From a checkpoint of a small transformer trained on Wikipedia.
Size: width 64, 2 heads of 32, 1.09M parameters.
Architecture: LayerNorm before each block, learned positions, biases on query, key and value, tied embeddings, normalized queries and keys.
Training: 138M tokens, 2112 steps.
Each number is 128 + 32 x the weight over the matrix's rms, rounded and kept within 0 to 255. Layers, rows and columns count from 0.

# layer 2 attention output (transposed), 64x64, rms 0.375, rows 14-34, columns 0-63
[[127 158 133 113 111  97 156 120 137 174 109 102 139 154 140 136 135 110 109 135 124 109 162  96 140 112 119 112  93 147  83 115 107 140 114 152 110 150 130 101 148  98 131 120 136 101 114  79 117 107  99 130 113 155 158  82 114  73 104 134 136 147  91 135]
 [103 125 112 167 140 111 124 134 120 132 104 122  97 156 146 133 114  58 111 139 132 109 112 102 163 110 131 106 135 139 149 102 105 132 127 148 152 140 145 126 185 118 148 128 151 113 133 141 117 146 105 111 141 135  81 133 128 127 121 139 161 137 117 122]
 [103 105 113 146 117 136 110 135 160 144 143 125 148 106 180 133 122 138 159 174 127 177  97 105 125 100 152 122 139 133  85 135 110 115 112 104 125 128 137 137 115 148 154 141 105 132 117 142 151 118  99 119 148 113 108 119 136 167 134 150 126 127  73 143]
 [116 143 156  74 173  98 164 101 125 135 152 101 116 149 101  85 103  94  75 161 106  93 145 111  95  83 124 171 123 153 152 142 189 105 131 134 115 135 137  80 115 110 121 104 137 133 174 134 164 108 110 158 108 150 103 111 104 111 109  96 128 130  94 103]
 [104 137 103  92  93 117 109 150 125 132 114 136 135 172 143 133 143 100 155 121 138 135 150 128 157 125 104  87  85 159 117 123 105 148 155 129 101 105 161 160  78 104 188 121 136 146 146 129 119 153  99 143 150 148 153 117 132 122 125  95 137  99 158 118]
 [131 151 128 111 125 129  93 131 121 103 126 112  87 105 106 104 125 118 114 113 148 122 134 138 145 150 121 126 144 117  99 127 127 152  83 110 137 105 109 133 126 111 145 119 184 103 116 129 139 114 117 114 135 108 127 150 186 160 126 123 160  88 119 121]
 [103 115 174  82 143  89 131  58 193 110 113 133 161 138 167 168 171 111 146 177  69 122 196 126 127  77 131 185 171 138 101 164 181 149  88  82 146 119 133 138 140 141  99 133 140 119 143 124 140 122  87 141 109  95 126 112 147 190 131 146 165 152 131 137]
 [127 128 127 130  98  99 149 130 128 152 100 118 116 148 134  81  91 137 127 102 152 128 135 115 132 176 112  77 124 167  84  92 113 139 116  92 134 107 110 156 126 124 175 145 125 116 124 104 139 157  80 112 146 136 171 110 126 106  83  99 155 111 139 139]
 [122 161 128 141 125 174 129 134  91 133 126  97 130 110 127 155 142 118 147 110 109 113 110 131 124 115 120 125 142 120 183 103 112 123 161 117 122 146 109 137 107  91 125 137 129 136 108 142 108 117 134  99 158 109 136 121 121 133 149 143 149 122 132 117]
 [101 132 107 156 103 123 127 148 156 120 173 160 105  92 103 155 106 129  95 123  98 162 130 132 122  99 115 128 143 118 130 155 132 120 138 140 115 116 107 101 108 116 118 122 126 108 155 150 132  85 166  99 113 126 138 116 135 132 131 142 118 144 101 123]
 [141 115 112 132 130 122 141 127 165 147 120 119  98  99 152 153 132  61 118 159 107 136 152 151 134  96 122  90 136 146 111 177 115 111 132 145  98 112 100 128 147 108 149 134 126 108 162 100  88 156 109 149  96 166 143  98 130 113 147 153 117 139  83 163]
 [122 121 129 101 121 119 133 134 153 122 130 173 133 170  78 143 102 109  85  98 169  87 135  75 166 128 107 113 104 150  96 116 146 111 141 133 137 129 113 127 118 107 121 162 118 108 119 123 164 134 144 159 124  79 127 105  89 148 110 139 132 138 160  89]
 [ 84  92 145 146  73 106 177 124 167  87 100 156 151 168 139 155 148  76 158 108 120 160 111 110 172 123 165 119 140 140  99 113 103 124 114 139 146 134 141 136 156 100 126 130 136 174 126 113 120  95 155 123 147  92 158 131  85 155  80 118 128 131 117 189]
 [136 175 125 130 170 166 110 132 112 145 147 104  89 141  95 147 104 130  83 137 123 109 169 110 120 121 116 115 155 113 177 133 138 119 151 153 129 170 105 117 153 116  96 122 103  64 168 119 139 147 156 120 120 158  99  85 136  94 165 169 140 102 140 119]
 [134 123 115 120 133 127  70 126  96 100  75  94 144  95 149 120 111 133 137 122 152 163 104 149 149  88 185 148 145 114  81 154 129 130 123 119 116 120 106 152  99 151 151 144 130 149 108 146 138  98 136 137 110 113 113 129 149 189 134 111 103  82 117  85]
 [135  95 118 136 128 143 120 147 153 132  91 136 151  94  96 165 206 100  87 114  98 101 167 145 144 131  93 180 160 115 178 138 108 142 130 126 123 122 111 152 117 118  88 104 141  78 121 113 106  97 135 129  88  96  85 136 124 108 166 114  93 178 147 148]
 [121 148  97 150 103  95 161 104 130 112 138 137 144 101 165 129 125 143 143 103 133 138 131 113 103 139 105 152  92 119 111 141 101 132 124 138 125 142 124  82 144 130 139 128 131 150 143 120 110  90  93  93 134 145 132 156 138 124 116 155 164 156 134 121]
 [149 135 116 135 143 136 175 103 141 127 145 121 134 139 100 125 155 151 109 145  77 161 123 139 130 146  87 112 136 142 128 149 113 140  96 142 134 125 120 132 158 143 154 115 104 148 141 104 105 148 110 105  81 155 127 115 116 124 113 168 101 157 130 148]
 [ 53 155 135  84 130 135  85 161 150 135  81  81 172 138 138  98 210   6 158 113 125  95 255 146 216  57  93 132 110 158 165  98 138  98 150 208 102 110 161 193  61  88 108 154 170  92 120 122 113 134 128 178  65 110 157  91  90 134  81  62  84 130 132 151]
 [103 153 121 144 173 191 149 130  83 121 133 120 205 147 158  65 155  94  90  93  74 142  54 153 143  90 112 157  98  74 254  90 165  97 122 143 155 136 187 185 198 111 110  82 161 105  85 144 166  79 141 139  74 101  39 164 122 127 124  90 135 150 100  79]
 [ 87 104 140  77 122 115 171  63 107 211 188  15 165 118 208  79 114 177 192  78 146  98 122 170  98 152 108 111 111 144 142 135  99 159 147 104 104 137 124 110 119 136 120 125 132 153 101 123 115 177 111 128 160 173 168 116 105 126 131 130 172 113 142 144]]
# layer 2 attention value, 64x64, rms 0.424, rows 15-34, columns 0-63
[[153 138 128 151 112 121 122 131 130 132 122 133 142 103 132 175 164 178 117 116 122 165  79 123 125 133 145 141 101 154 124 134 129 126 128 109 103 137 132 134 131 117 113 117 127 113 115 114 127 158 121 114 110  94 139 160 133 165 137 194 130 114 118 119]
 [150 156 119 122 140 170 104 123  91 135 139 111 105 119 143 129 167 133 153 152 121 133 121 131 157 103 123 165 105  82 100 139 159 120 102 140 112 100 114 136  86 150 115 134 168 134  92 106 130 105 105 145 130 126 154 121 130 104 126 136 148 105 141  98]
 [165 154 146 164 121 129 125 134 110  95  57 121 177  94 143 168  65 151 124  89 102 136 113 119 137  94 159 137 143 164 111 142  95 125 170  99 141 154 156  84 116 133  95  94 120 102  82 144 178 123 119 138 109  78 177 127 115  96 136 121 138 140  96 165]
 [124  83 151 112 124 109 156 110 148 125  84 112 133 115 112  95 155 107 148 107 118 138  99 166 160 163 110 136 133 133 123 132 134 118  96 116 144 162 118 124 139 111 142 132 126 127 125  77  98 118  92 114  97 136 111 141 108 142 142 103 115 124 132 142]
 [128 127 108 137 130 157 160 115 167 133 151 103 130  96 110 117 128 156 127  86 117 112  99 132 103  92 145 129 171 133 114  84 151 139 129 122 144 133 132 131 109 129 120 154 132 128 129 154 146 133 110 124 121 123 138 117 131 163 134 133 129 130 114  99]
 [114 131 129 101 115 156 102 122  95 120  96  87 135 118 151 133 147 135 145 137 130 132 111 150 112  90 170 123 110 121 104 114 125 130 166 152  83 123 137 101 126 127 107  88 192 129 100 171 136 137  95 108 129 112 153 158 114  47  79  84 137 123 100 149]
 [124 106 120 146 108 135 147 104 152 141 139 138 146  94 104 127 118 131 129  90  88 107 118 155  76 112 118 112 156 135 153 120 117 173  93 156 144 108 145 106 112 123 109 101 111 131 138 140  94 105  89 133 129 123 116 119 116 144 113 171  92 106 137 159]
 [140 130 123 128 153 118 132 123 143 126 127 107 106 138 155  99 161 114 119 114 148 110 146 138 142 146 125 137 149 117 126 149 123 126 141 132  90 152 133 123 135 137 143 122 113 117 119 116 120 144 127 138 143 137 105 129 141 131 154 146 141 127 149  94]
 [109 138 105 144 121 134 125 131 139 130 120 152 127 152 164 108 161 166 122 142 136 133 176 114 162 127 144 112 117 145  86 113 121 120 109 139 146 112 143 126 151 159 120 161 142  94 124 129 157 139 125 139 150 128 119 135 146 121 128 108 140 103 143 100]
 [ 76 103 117 120 109 114  96 133 128 121 116 132 126 130 109 128 125 138 155 150 151 169 121 129 105 134 129 134  98 135 129 118 108 126 146  84 132 133 114 124  95 167 147 161 168 102 118 127 152 126 108 107 171 128 130 159 135 141 116 140 137 115 130 127]
 [120 130 135 159 152 103 140 127 123 107 122 155 140 134 115 149 148 135 133 118 118 139 112 135 105 112 125 129 153 105 140  87 114 123 136 158 122  91 146  88 155 101  87 132  81 122 134 137 138  86 105 120  71 107 108 100 118 121  87 136 106  90 122 178]
 [140 148 111 152 130 139  70 140 161 159 134 153 139 124 160 116 151 157 113 162 124 157 165 127 167  93 111 129 117 104 136 150 112 141 128 156  95  66 123 118 129 132 125 139 124 106 135 115 116 158 102 119 103 114 130 142 138 144 133 168 129 111 112 124]
 [136 109 116 144 139 121 131 144 113  88  96 129 164 178 116 142 127 123 109  95 108 108 133  95 106 128 136 135 133 136  93 104 145 103 149 128 116 165 122  96 158 123 106 145 159 135  90 141 108 114 141 103 106  93  80 142 135 130 116 155 147 153 141 161]
 [133 138 138  93 137 141 125 128 120 132 132 134 121 110 150 110 122 112 129 130 127 111 111 136 120 129  96 164 132 110 116 139 123  96  76 124 137 128 125 181 145 115 114 100 106 145 112 121 115  87 124 134 162 155  97 158 151 134 120 101 121 134 115  87]
 [ 57 114 122  59 128 108 151 120 112 117 170 153 108 163 108 107 162 155 150 143 149 120 151 128 165 147 133 116 132 182 176 110 153 103 147 124 102 123 137 150 123 125 142 144 121 150 140 112 159 136 191 117 141 111 127 117 108 144  90  89 138 149 126 115]
 [158 117 117 125 104 127 118 129 118 110 115 105 100 110 123 101 131 144 117 158 119 110 113 139 108 108 135  98 108 120  65 125 129 156  97 115 128 118 135 124 129 154 128 134 154 118 125 156 154 157 109 123 110 100 120 105 114 113 154 146 111 104 121 110]
 [124  98 140 103  88 110 111 137 118 143 141 117 124 131 115 108  89  96 110 131 164 105 126 140  95 107 125  92 133 164 136  80 114 135 136 107 113 125 153 114 127 156 115 131 144  85  91 131 122 121 122 125 163 119 132 150 119 138 122 111 107 136 109 137]
 [255 181 153 214  84 142 108 122  62 145 131 116  57  94 142 156 131 135  95 136 118 146 106  86  92 116 140 135  93  98  36 175 134 118  39  84  47 159 100  99 169 113  56 102  97 102  42 232 122  96 144  83 163 142  95 190  93 144 146 159 154 181 135 142]
 [ 97  65 145 132 110  38  63 115 184 146 134 116  29 162 120 201 113 138 132 130 157 127 114  96 120 236 128  80  84 110 151 207 167 151  86 168  74 137  86  34 107 138  90 118 155 146 105 180  75 210 153 143 215 159 222  96 142 109  91 146  78 135 149 161]
 [162 118 109 226  83 199 136 151 194  84 106 197  95 212  95 190 170  84 134 192 114 162 170  59 167 116 143 178  97 141 110 122 154 132 134 142 149  86 152 123 125 131 129 128 119 160 119 103 170 135 153 130  73 130  79 112 145 141  98 122 138  87 128 111]]
# layer 2 attention query, 64x64, rms 0.354, rows 32-63, columns 0-63
[[131 110 139  93 140  85 144 162 124 149 178 147 139 112 104 128  75 147  63  85 175  69  89  69 102 137 107 179 146 137  92  87 197 128  87 110 136 131 176  32  97  93 130 145 136 135 115 162 255 104  74 132 191  79 132  78 137 156  61 160 174 134 122  89]
 [199  55 122 217 182  58  83 136 111 169  30 186 172  93 234 127  52 192 190 136  41 180 107 109 118  38 255   7  90 130  94  88 176   0 227 167 155 140 115 132 111  56 219 154  62 222 155 181 102 189 202 134 156  99 170 106  82 118  61 213 123  29 132 150]
 [107 102  72 166 156 204 109 166 102 131 153  96 140 146 151  86  89 100  95 105 117 200 116 138 128 110 151  37 147  21 135 174 111 115 142 125 206 128  90 150 177 137 165 138  98 126  76 157 180 107 188 157 141  95 103 115 169 160 114 219 154 172  95 130]
 [153 110  55 138  94 118 181 149 121 154  95 133 106 213 123 116 181 137  91 137  90 137 140  84 126  98 121 135 117  87 143  90 118 159 115 127 183 164 154 152 135 150  96 175 159 106 121  85 169 131 121 105  82 139  78  62 111  75 132 100 104 145 119 164]
 [ 69 128 122  78 146 255  61 197  92 140 198 115  85  90  72 173 160 123  93 116 202 127  80 161 163 211  67 144 127  59 132 139  49 169 136 113 128  91  64 156 169 123  63 110 134 125  65 117 137  84 149 126 143 122  78 139 166 125 195 131 110 176 135  90]
 [104  56  99 151 121 255  40 116 166  28 100 116  82  88 132 197 170  87 119 151  71 220 169 166 164 137 149  56 223  50  70 222  70 159 121  63 103  65  52 223 152 148  91  95  50 141  89 156 104 145 149 148  73  80 109 140 241 158 204 148 111 122 156 154]
 [124 138 179  96 161 186 190  92 100 140 202 133 119 125 111  69 128 137  73  56 212  88  99  45 117 128  96 146 109 125 137  87 153  99 104 114 110 157 159  98  99 111 109 171 152 111 104  86 190 149  90 117 139 107 135  63 152 120  55 153 177  79 145 142]
 [129 104  88 112 173 148 170 162 120 192 146  80 125 168 123  68 151 128 126 140  88 139 108  68 111 122  89 100 126  74 142 124  92 153  96 141 170 184 143 116 124  98 145 111 125 100  71 140  79 110 145 166 151 158 123 144 196 128 169 126 135 111  85 113]
 [112 129 113 120 161 119  91 106 124 171 124 148 107 195 144 101 155 117  95 138  79 147 124 105 123 125 123  81 105 127 141 121  88  83 129 126 180 117  98 144 161 115 132 153  80  42 139  91  99 151 150 103 144 125 133  93 125 118 142 151 110 132 136  97]
 [154 108  99 144  79 173 101 153 114 133  98  95 152 107 120 138 157 159 189 130 128 197 116 156 109 164 131 185 110 113 120 101  55 213 193 135 138 161  64 125 115 165 142 185 102 213 119 100  70  84 138 126 177 116 136 136 120  95 161  44  88 128 119 136]
 [116 102 100 130 125 225  78 170  73 163 171 165 162 163 138 143 133 135 149 177 146 173 153 205 135 143 173 130 156  57 134 128 163 135 170  75 168 109  69 179 152 117  95 113 108 140  78 153 171  69 202 143 116 152  93 118 135  80 156 115 144 131 135  69]
 [174 179 144 141 136  62 176  89 151 127 147 157 111 135 150 151 129 147  80 220  66  79 150  65 102  77 111 175 128 152 218 151 118  51  88 134 115 164 224  96  87  64 130 112 140 157 183  82 156 149  93 100 110 159  82 126 101 146 142 117 104 174 117  92]
 [119 107 114 135 130 147 102 208 136 128 146 136 151  85 163 141  84 134 136  98 131  79  93 146 119 178 149 130 147 111 150  87 169 122 182 117 175 139  80 143 141 125  95 125 152 147  89 164 128 106 126 151 126  75 112  88 120 156 107 159 168 126 117 115]
 [133 113 143 128 128 135 117 134 126 148 183  77 115 138 128  78 133 143  98  94 202  86 220  40  98 173  73 125  31 173 102 125 155 141 137 148 169 128 114 110 148 175 129 155 130  59 112  95 188 202 118 116  94 122 153  85 111 105  68 179 173 129 110 130]
 [ 87 141  89 131 107 152 182 128 122 166  84  96 104 168 162 110 168 148 115  91 188 124  94  45 127 154 148 104 126 137  97 109 147 154 123 154 147 143 149 140  71 105 166 158 166 116 101 102 165 190 142 172 161 121 121 149 163 141  79 112 120 141  55 149]
 [157 117 105 151 109  83 213  99 126 120 133 120 108 120 118 118 151  77  31 119 157  77  85  58 132  82 115 173  86 157 244 117 129 109 121 170 145 125 191 111 112  53 131 119 205  44 132  93 179  89 141 111  91  91  80 118  95 164  47 129 173 137 130 150]
 [145 120 187 106 141 139 108 129 125 103 149 195 132  67  72 128 119 166  99 119 168 139  97 138 168 193 203 127 214 156  96 141 124 112  82 136 117 124 107 116 138  75 169 137 102 158  79 151 116 125 150 158 199 117 167 206 210 144  86 126 162 143 122 122]
 [163 166 150 116 168 144 154 156 125 147 189 164 156 112 122 175 167 106  24 123 155  98 107 125 104 121 106 149 134 127 198 153 206 125 126 112 126 118  98 127 135  68 181 118 144 134 158  96 148 109 121 149  60 117 126  95  78 110 122 137 147 135 151  96]
 [175  66 156 130 129 118 112 131  86 129 119 124 122 125 111 165  69 145 161  87 110  52 152 173 104 123 143  91 107 162 115  75 140 136 114  81 140 115 135 129 175 115  85  85 129 155  83 130 142 150  80 131 153 128 124 107 120  73 149 148 157  49 155 133]
 [104 171 102 149 129  99  97 123 163 126 149 145 151 170 164 137 175 100 166 163  75  97 164 139  98  68  76 145  95 120 141 138 145 132 136 163 118 116 148 114 143 162  55 105 101 100 118 130 139  90 111 102  98 161 119 102  48 112 153 116 112 151 127 145]
 [157  97 166  98 173 119 150 113  67  52 153 171  98  60 133 127 142  83 114 136 209 134 177 176 157 148 127 146  81 113 153 117 215 105 177 140 157 111 118 166 133 131 155 133 200 145  89  37 129 152 107 153  50 105  86 208 197 127 130 123  79 156 138 121]
 [152 156 119  85 127 138  59 119  93  91  98 132 160 117 139 163 126 128 162 127 108 142  82 205 107 119 116 150 101 109 115 129 125 147 185 179 141  97 113 151 159 121  86 124 140 159 125 123  69  94 154 117 104 122 120 169 121 112 144 102 149 131 174 139]
 [171 122 145 113 183 164 119 175 142 127 115 111 132 112 119 103 150 104  83 104 159 140 124  88 116 184 111 179 129 172 105  99 101 117 121 107 166 185 100 104 112 104  89 155 140 120 178 135 126 133 115 135 146 136 153 151 145 143 123 144 165  92 166 174]
 [ 81 114  75 138 128 159  39 174 132 126 135  43 134 106 163 139 184 163 213 154  27 246 133 143 125 126 109 104  79  67 121 157  67 136 198 151 146 140  32 137 201 172 133 123  99 144 122 184  30 117 159  71 122 119 140 105 115 149 216 162 172 123 111  77]
 [ 76 167 109  96 110 197 185 170 110 146 235 154  69 128  54 118  91 158  40 128 233  77 119  58 146 200  28 169  81 110 128 147 118 192  67 124 124 106 127  99  87 130 106  93 152  95 136  93 192  88 177 130 126 157 157 107 189 126 119 156 136 168 124  94]
 [ 82 128 139 132 112 255  54 146 105  95 141 104 118 113  98  99 151  82 172 120 191 166 127 157 178 172 104  75 134  94 118 135  60 147 130  98 113  66  59 222 146 196  89 132  98 113  36 146 145 107 158 168 122 151 116 156 138 111 151 126  73 129 117 120]
 [100 117 151 124 161 120 132 133 114 141 105 142  68  76 140 130 137 121 155 149 130 168 141 161 154 193 136 186 146 204 136  74  86  94  90 115  81 173 137  98 103 125 120 110 166 130 185 152  49 171 122  69 145 127 161 162 144 133 168  93  83  80 122 160]
 [ 98 111  46 140  92 193  20 164  93 113  78  95  99 170 140 103 151 144 194 183  81 233 158 149 150 124 180  73 126  62 102  93  46 143 124 126 132 128 111 201 133 158 165 147 100 155  97 150  68 150 130 161 147 103 141 127 190 115 149  99  97  51 163 106]
 [199 153 132 123 129  43 192 140 114 120 175 163 113  82  54 148  87 192   0  72 117  55  61   8  95 125 109 130 142 140 111 114 153 112  63 146 162 161 186  35  92  98 162 163 132  88 148 125 160 132  63 114 130 116 113  92 168 101 104 216 146 120 112 119]
 [121  74 129 164 140 145 119 148 128 107 150 141 100  98 117  88  98 131  77 133 148 185 124 112 103 178 131 183  75 144 122 123  92 149 162 123 143 157 103 145  81 127 150 134  75 136 183 136  92  78 109 104 106 135 129 151 128 186 130 105  81 146 125  86]
 [160  23 112 181  74  64 132  94 104 138 117 184 102 113 184 136  96 139 168 179  71  88 159 117  64  51 204 118 145 145 167 102 161  52 192 168 124 155 178 156  91 101 152 102 131 187 167 105  82 157 171 118 156 189 133  99  97 118  92 105 185  65 149 119]
 [191  79 100 120 123 130  83 118 141 120 180 132 127  51 102 195  67 106 111  61 147 133 201 176  76 169 131  93 142 192  87 103 132 127 165 105 128  83  94  80 186  89  76 119 117  97 207 152  91 128 121 117 119 135 165 123 160  95 137 157 158  84 185 136]]
# layer 2 attention key, 64x64, rms 0.271, rows 32-63, columns 0-63
[[140 165  97  78 104 111 132 132 117 145 127 143 158 210  54 106 172 137  71  86 165 149 160 142 109 158  67  81 105 200 163 186 153 168 142 156 132  63 126 175 179 105 168  75 111 103 180  60 117 177 170 169  92 127 113 133 104 157  81 105 146 152 188 104]
 [165 163 198 113 146  13 197 104 145 109 103 146 131  94  99 109  79 151   0  80 135  30  87   0 107  89 127 183  93 224  84 117 176 115  67 135 103 191 184  17 104  71 130 167 173 115 163  61 177 112  45 138 120  70 118 104 119 126  44 145 185  91  94 144]
 [122  97 152 145 128 120 116 169 116 111 116 113 119  64 135 179 170 109 162 112 184 162 177 166 200  61 121 140 104 147 100 147 133 109 191 159 110 152 138 145 107 132 169 152 134  94 132 130 141 146 109 136 114 124 107 111  92 118 150 126 150 116  60 141]
 [ 88 132 155 150 157 150 103 129  92 148 177 141 111 128 120 107 221 156 177 154 124  96 150 131 157 141 113 104 176  72 162  99  92 109  82 137 111 132 128  85  86 172 120 123 129 200  96  73 105 168 149  77 162 123 132 116 118  98 161 165 104  84 175 105]
 [151  93  99 160  58 173  47 178 113 122  45 128 146 145 161 160 137 119 169 135 114 166  90 199 157 102 177  95 169  65 128 173  67 128 147 125  91  93  97 185  92 112 161 115 119 179  54 158 107 113 153 160 151  98 104 172 198 156 147  84  93 107 111 140]
 [ 94 100 180 145 137  90  93 132 197 163 126  98 122 149 205 134 134  87 188 233  74 181 100 100 109  59 188 113 108 129  80 155  73  70 152  76 151  81 121 121  82 164 216 139  86 138 154 150  90 139 149  76 121 123 131 116  95 138 103 118  64 152  48 127]
 [122 171 124  75 113 164 127 136  63  98 105 164 124 205 103 120 189 156 156  88  88  90 133 142 158 132  50 160  55 115 110 153 112 171 119 121 154  81 160 192 185 105  95  66 100 108 151 183 145 119  59 137 182 124  87 109 101 105 126 103 156 172 184  59]
 [103  47 126 134 129 151 141 153 117 107 148 175  99  86 125 146 173  58 116 113 109 153  83 123 163  96 130 106 170  83 161  76  91  79 107 101  95 100 126  88 108  91 173 117 151 119  74  94 152 122 143 108 122 112 152 152 165 153 155 190 186 128 180 132]
 [132 131 196 120 153 166 183 121 138 120 148 171  95 103 137 167 136 183 201 130  94 140 163 131 175 121 147 174 132 131  85 125  74 133  87 114  92  70 138 129  96 161  85 135 126 185 129 147 168 139 107 151 141 100 124 121 133  99 155 174 137  89 144 153]
 [ 60 136 101 119 123 148 120  79 115  97 168 136 157  96 158  62 116 133 181 121 117 155 119 117  89 109 136 123 145  80 101 154 231 122 113 160  91 120 174 117  72 120  96 103 162 185 101 174 113 131 125 136 132 121 102 156 179 196  56 141 135 154  92 101]
 [120 119 133 107 153 147 101 140 125 145 139 141 147 125 205 147 181 164 197 170 136 188 141 117 144 117 188 134 162 116  74 132 160 121 138 169 120 145 170 123 141 221 138 112 184 205 109  96 138 143 122 182 152 113 126 193 206 167 144 172 122  99  96 149]
 [118  45  92 122 106 167 132  88 137 148 198 132 103 113 116 151 124 111  85 120  49 108  27  80  66 125 121  88 157  74 197  80 166  89  74 120 102 133  96 104 161 121  83 113 179  23 131  81 152 110 121  89 105 150  88  93 159 136 123 129 132 140  92 111]
 [157 131 121 114  91 119  97 125  69 136 120  98 109  79 135 140 151 172  93  60 196 113  94 125 133 110 106  83 117 182  53 144 104 155 135 151 134  95 127 108  66 141 180 181  52 133  72  94 171 176 163 132 160 132 108 120 174 160 153 164 157  22 110  64]
 [147 146 113 146  91  79  86 138  88  66  85  98  97  75  46 156  90 159 165 142 143  80 175 245 133 168 111 122 103 155  90 134  71 183 100  87  96 105 124 127 147 131  66 127  87 129 131 142 141 146  90 120  82 105  96 143  62  82 179  45  66 132 154 109]
 [154  95 178 177 105 153 103 113 115 118 115 198 111 100 129 153 122 131 103 124 219  82 161 189 130 100 138  82 108 105 109 145 159 152 152 114 120  85 162 109 112  99  99  85 156 157 142  92 165 139 113 181  94 100 134 129 166  99 144 126 134 142 125 140]
 [131 143 112 142  88 150 128 129 123 154 198 177 105 123  90 137 131 184 164  41 171  55 152 124 138 197  42 142 116 136 103 116 104 143  92  97 109 108 127 131  93 159 104 140 154 192 120 100 151 143 135 132 135 169 106 111 146 122 187 110  79 106 173  76]
 [170  34 109  99 100 143 143 115 129 160 158 106 142 107 139 123  49 156  93 125 165 171 165 107 136 101 155 125 118 109  77 164 136 127 144  98 167  74 131 121 162 121 105 122 154 125 121 110 163  99  93 176 141  85  99 138 150 112  69 113 148 127  69 116]
 [127 174  55 161  86 105 111 122 161 140 156 153 178 175 130 110  97 186 130 126 106 119  66 153 104 134 124 130 168 133 201 139 111 140 159 100 103 135 147 115 172 103 111  87 104 109 120 150 144 111 201 111 163 144  87 153 140 149 184  86  93 131 128 145]
 [113 162 149  99 129  42  88 134  91 165 169  88  92 119 124 114 173 146 146 154 107  99 183 170 163 164 127 161  82 176 152 171  28 122 100 147  99 127 121 139 154 117 122 137 113 128  90  88  74 156 198 112 165 150 134 140 122 100 131 126 147 115 106 120]
 [112 120 104 134 145 118 187 200 140 117 120 112 144 174 145 106 119 131 127 170 108 137 132 150 125 188 144 153 128 147 140 104 107 165 113 144 161 117 114 122 134 126 137  94 107 163 184 143 108 155 151 132 185 158 114 166 102 152 148 141 114 165 122  84]
 [128 122 112 156 114 122 139 124 116  28 183 164 132 105 157 129 128 163 159 170 109 166 137 134 169  80 137 117 111 186  42 179 115 152 101  85 134 160 216 154 141 139  54 129 153 132  54 137 170 116 129 121 106 206 139 129 140 109 185 106 130  57  83 110]
 [ 89 158 137  80 101 178 140 106  95 122 115 104 142 148 155 100  96 188 145 164 158 157 155 113 138  78 140 122 147 150  99 154 103 109 156  98 106 155 182  97  85 124 123 150 139 159  45 127 131 106 126 160 144 128 128 111 139 173 112 130 158  74 102  62]
 [ 81 129 151 109 155 167 139 104 110 146  88 147 120 193  78 106 151 157 101 104 105  60 137 173 133 104 128 142 157 127 152 171  95 146  93  87 113 150  98 104  90 172 124 109  83 140  95 128 123 177 133 161 120 137 116 139 109 166  85 139 139 136 178  96]
 [155  86 109  91 137 138 127 146 144 119 126  77 150  84 121 161 131  76 140 154 103 168  62 111  97  43 131 135 149 119 106 101 161  93 144 161  71 119 111  83  84  99 165 184 136 175  99 174 126  94 109 127 119  70 150  96 132 172 165 134 132 140  86 134]
 [111  60  86 111  66 210  65 122  56  45 117 146  73  66  87  84 161 107 112  91 139 199  91 141 154 165 104 127 106  62 136  85  52 105 133  89 104 132  83 203 120 110  87 103 146 120  65 136  50  77  78 151  71 135  63 164 229  83 152  35 124 123 150  78]
 [148  56 156 162 115 116  90 134 145 138  44 157 142  78 206 106 141 121 134  84  74 122 148 161 188 135 194 107 119  91  44 122 150 111  77 127 138 122  80 194 140 141 113 158 108 190  98 170 109 118 105 112 131  72 125 134 111  73 125 113  71 117  79 112]
 [170 178 103 142 138 120 138  82 142  89  31 143 133 187 164 138  79 105 153 110 133  98  91 176 115 131  94 149  93  95 119 168 129 115 108 143 102  86 151  99 102 131 111  70 163 126 163 116 144 141 110 147 114 155 121 155 155 165 121 154 118 145 168 170]
 [ 86 101 171 107 186 114  96  72 131 142 164 103 191  95 188  87 116 167 194 138 136 145 127 110 175 108 208 137 116  87  56 132 168  67  98 141 105  98 132  97  92  87 161 168 149 140  91 134 171 104 131 138 153  69 121 109 120 140  98 135 196 100 103 128]
 [128 100  86 130  98 173 139 148 113 202 222 128  70 161  58 133 224 129  79 137 207 191 166 111 206 153  85 117 181  89 200 111 134 148 145 107 132 118 148 131 147 140 176 189 174  39 178 123 181 151 146 118 159 139 105 162 221 163 166 169 184 121 177 109]
 [116 116 106 142 132 131 131 160 162 113 166 169 122 120 149  86 174 122 149 101 100 152 159 128 115 114 169 127 145 104 133 116 194 117 134 155 122 167 122 148 156 187 131 174 136 103  76 171 216 147 122 127  88 122 115  69 151 175 103 165 130 128 106 137]
 [ 31 143 149  83 137  90 166 115  82 157 185  94  81 152 147 153 166 170 121 151 117 102 113  39 108 125 142 194  62 111 152  77 104 104  88 170 144 190 193  46 132 130  86 146 234 118 122  74 141 123 112 107 117 135 119 112 153 137 114 119 157 136  72 120]
 [102 129 103  93 129 138  82 174  99 215 123  90  74 158 103 117 121 230 208 172  88 146 168  86 137 184  82 175 138 117 123 104 121 169 151 155 146 114 100  99  77 223 133 147  68 165  84 118 117 132 166 120 127 117 114 123  98 134 110 142  75 159  84 141]]